Each number is 500 + 50 x the weight over its row's rms, rounded and kept within 0 to 999. Layers, rows and columns count from 0. Numbers have three digits each. The size before them is the row's rms in percent of the matrix's.

# q: layer 5 attention query, 96x96, rms 0.0906, rows 0-13, columns 0-95
# k: layer 5 attention key, 96x96, rms 0.0878, rows 0-13, columns 0-95
q0 073:534435520576458567494601505543455448457501551443642486503513525453520398551446487388491483503515571523469515483480607432522548527526469527516487584471436421567440497479378383490536494488527567540489488486482438515449477463557494481573492540546511468485484441446532541505402490527415520496
k0 073:549489451472413429631471461640499476436430532558474509543495443509472498381448429491517423520497467497542451513531548535528543477535559504581457578531508501514473486536424544549453471476482528513471501565596511541558559530562485559525516505475471404519416473518526499566585605492473475421
q1 062:515435496580491584530532444473417479430527503412549545549516514523436513539519565523507455423502541469422391465537588436547448497572473526498534575477417470541540517478462427482465497515543551477505386596484495468437523415602458461486446470550409491464440515438558567409472491495504503490
k1 067:572526387381511477409498491518473415541458516441500472450465449444516487514510434502452400504437546616560590478508562488475546465521444505545544443417510546591463456517473463559519434551586486392501506452536463498516528522563466521475434434559535519455464470493522516515597494559482497419
q2 091:554521515465514451512461566522548469560549512578517507505491491477482463518434389430492521535495526482429552473446460446482456495396524474443472522542509515473421483512393478588481559475466539615453531473430507577547519508411583576606577574493462535502548460550383466531564505438526511439
k2 089:498513464527521530471479550639526496492451556497450469567497583474484459513370414440522536518559500480579485509527404548477465493532491502503426411586553572427512483503428611521559556451468470531523558585513494533479531489552619556541492460490558433562534478539440469468566552498446472468
q3 070:520571425455485418580430476504486463517427478552520517492550511535475620407537508572496413452507461492533540432462557472551484435484477569475594505495509457565474454530557528524466461463425549425537515598566541503612508500603517521536456520508444469517565442480569487541500491571553392473
k3 076:432470543549560539587516529472501539454539440537537465527491568433452542530499507482550564526582444416491495553545548511469450447565490465446444451506460494437571525516456513446536496538404510551559542564463559548476414413364579420491471446458513460490561508555414534497453601483452454537
q4 106:418431555557472585520551527476468552400555516453509477513494494460478483538466516445456513503488460469540417560559551524509509528585509443592421475477457445458587478441484454421533523511525479485478454568517419450408413487474478431393481486463547516467415532484467552426459602460430576555
k4 116:546484509469512492517524380459454442496456477457578506515476444507558511537566540583484412464421531607521577484434553478470435552456507473511636512463507438559416461516531457473514529517581473456431513485477521458463556553472416467525527436605494494501426578485587456529459418515467570460
q5 101:579607431468539384502439527548496419532471491527515529451526493530498504428549481557542496535521579548528598392430518510485539514467535543438577538500557551482416508526511560534484423452426537521526568474512542510614499467551496527609491521508443491528558477494569468574567442581545453457
k5 110:469574487522503539527486620560542567471519519526406553451498520523533444433420460444501568534614490477503452460517459536518524404578484488535390488569483549434576514469443545501483489480409459561547543532528548533536526437519591521435479475448561494501593418500439547502523572548488407497
q6 103:545510471453440417578529474504487492554520456482560482545438526589489456413595433498589482512468481502486488503481451463554479501529429602421549556497434524504481471575566560491514456560542543448500495488601533434587510446571390521448446556561419536521511496490607457427485428538482501471
k6 104:431509536527577483508464547509510490412555519504475555464467526514457523536492530471507580496559550509524502494536526538530517467550488428531486425514512610398568542502397538496500561526422554514614572605464508485558501481469551588528545562398538374481519417569423498512511580544501438513
q7 070:439442542509551522437564496426529558460514483503503502526548463476529509524369485452426447471469462581462415563546480446511594556436512439524467463445540498541550527419524446491526567492571430556470422486481499580420567527443514502477499513432559549426475443446437562459534501431460451387
k7 090:548436572481520505470431460504562427476460466549573501480555461512419586515523486519494465469444520552483498516472532562449469632445497446448607475404550493516458545528540441479517545517562534503450501503437452527426510571506368516559539461501476428494361581503564465490467426486465567492
q8 118:532547480523503424471424475528449461481484501545445497453549546458593404436573579536530515499550567580597585433523593562421549528531496512471542442519600534486520538459438549484551475508454545532557664463451487468501483454501493450575519504477510508509526577513515390543543490484544536522
k8 097:462527495553551529570481525501514601520507542518503526475531378535566472374443486516487427524596473466496408468471530506564449434609476510480484518575451542459472492485532452528506485445516448527525535382567516449586483494496509498446476475512640445512500420532520536500419585494471395515
q9 158:627570450441508401563415535582514520536462552557463519496459510579497490453531429457567542605518602513498578410436480503522464472521496543480522542549543532447388495564486532610469473464421532469532496506522538490589496464525506547549496500518479416546524525553514442506521530540567464417
k9 072:433560421512495493555499556512498562511548532477409492494457490522521489501505566456589592626597539488482470455548518490598514379565397507484402452520495541504528487512415540578423438519468499485596547501513496480519419407480615460479466504511526528502535436536482491497466504469545424521
q10 094:471449506533526533490555474498476529436569461478653519441567470497469532541489553582556498479521445539423535525543500566522611522393452405453478485448511493496520614447401436484500512510468596532602442562519427558459552483484496433574491508420558499490488461526450527500485495454478430492
k10 100:536471531459531495464507418524553444494451455539544528506539382526513514475482459516436382490445535542540492472495487505416452575459517406472503492454530520478485509505598493489489553464526490475416565487416497499430538618573417550560532456564533453505412575507558479623474431489435559426
q11 103:531518503474495467597533525445505487510463427518535501507501550523429399471547535561574531501575499481518545447431454527451529477475438474351534549489421551548470586501486492541511426435422574512539526538576492517593522430527450486557457473513439480549500556524612416423495435502528419565
k11 081:456507456567580507439548477546506533406572435459511536463564420502584558499492565497440470501528499493609443454491474557536442516555485431511422510513480563478580497490532501433432532507545480475499596406465479515500511533394499516529535489437570521451405398599466527606455511470543486544
q12 096:486478644615486563509432458515508527500508537520480462468485515396493448480476585369484528476577513510571540519604559528578548551489537414561408499461514484440487518500428523521468561452478470526560485462507421490448466540444508471554530530485443502411491521482487457591569505405533475550
k12 105:550510458386518531470500583479434514510431564482515505482444530550457447548567500479509407508416523478523477473429436488569536528499422562498590548468515488549419489487520447526475484420516502441471386496597574505568514496531519511457469453562536442631414589497550520555498464480528478400
q13 103:486549600551434527443576443545488495530520474537525515462542555491518552474574479524481561459437464499481615492533484547473478516469572338449524515427388479558476512523467462485567584447477557433501533446420479540457519484410449464532536510516501525446487622540522458581469448494500594501
k13 090:528506493429596411489461486585538466577402522440467594533517502505449492438482386446500466481528543521639447470452466515487466483518477463529526553502472519486485476472548476609485453511521535412470462452576451481568491613553557516512477537474506455548378499476564457431458468474494506408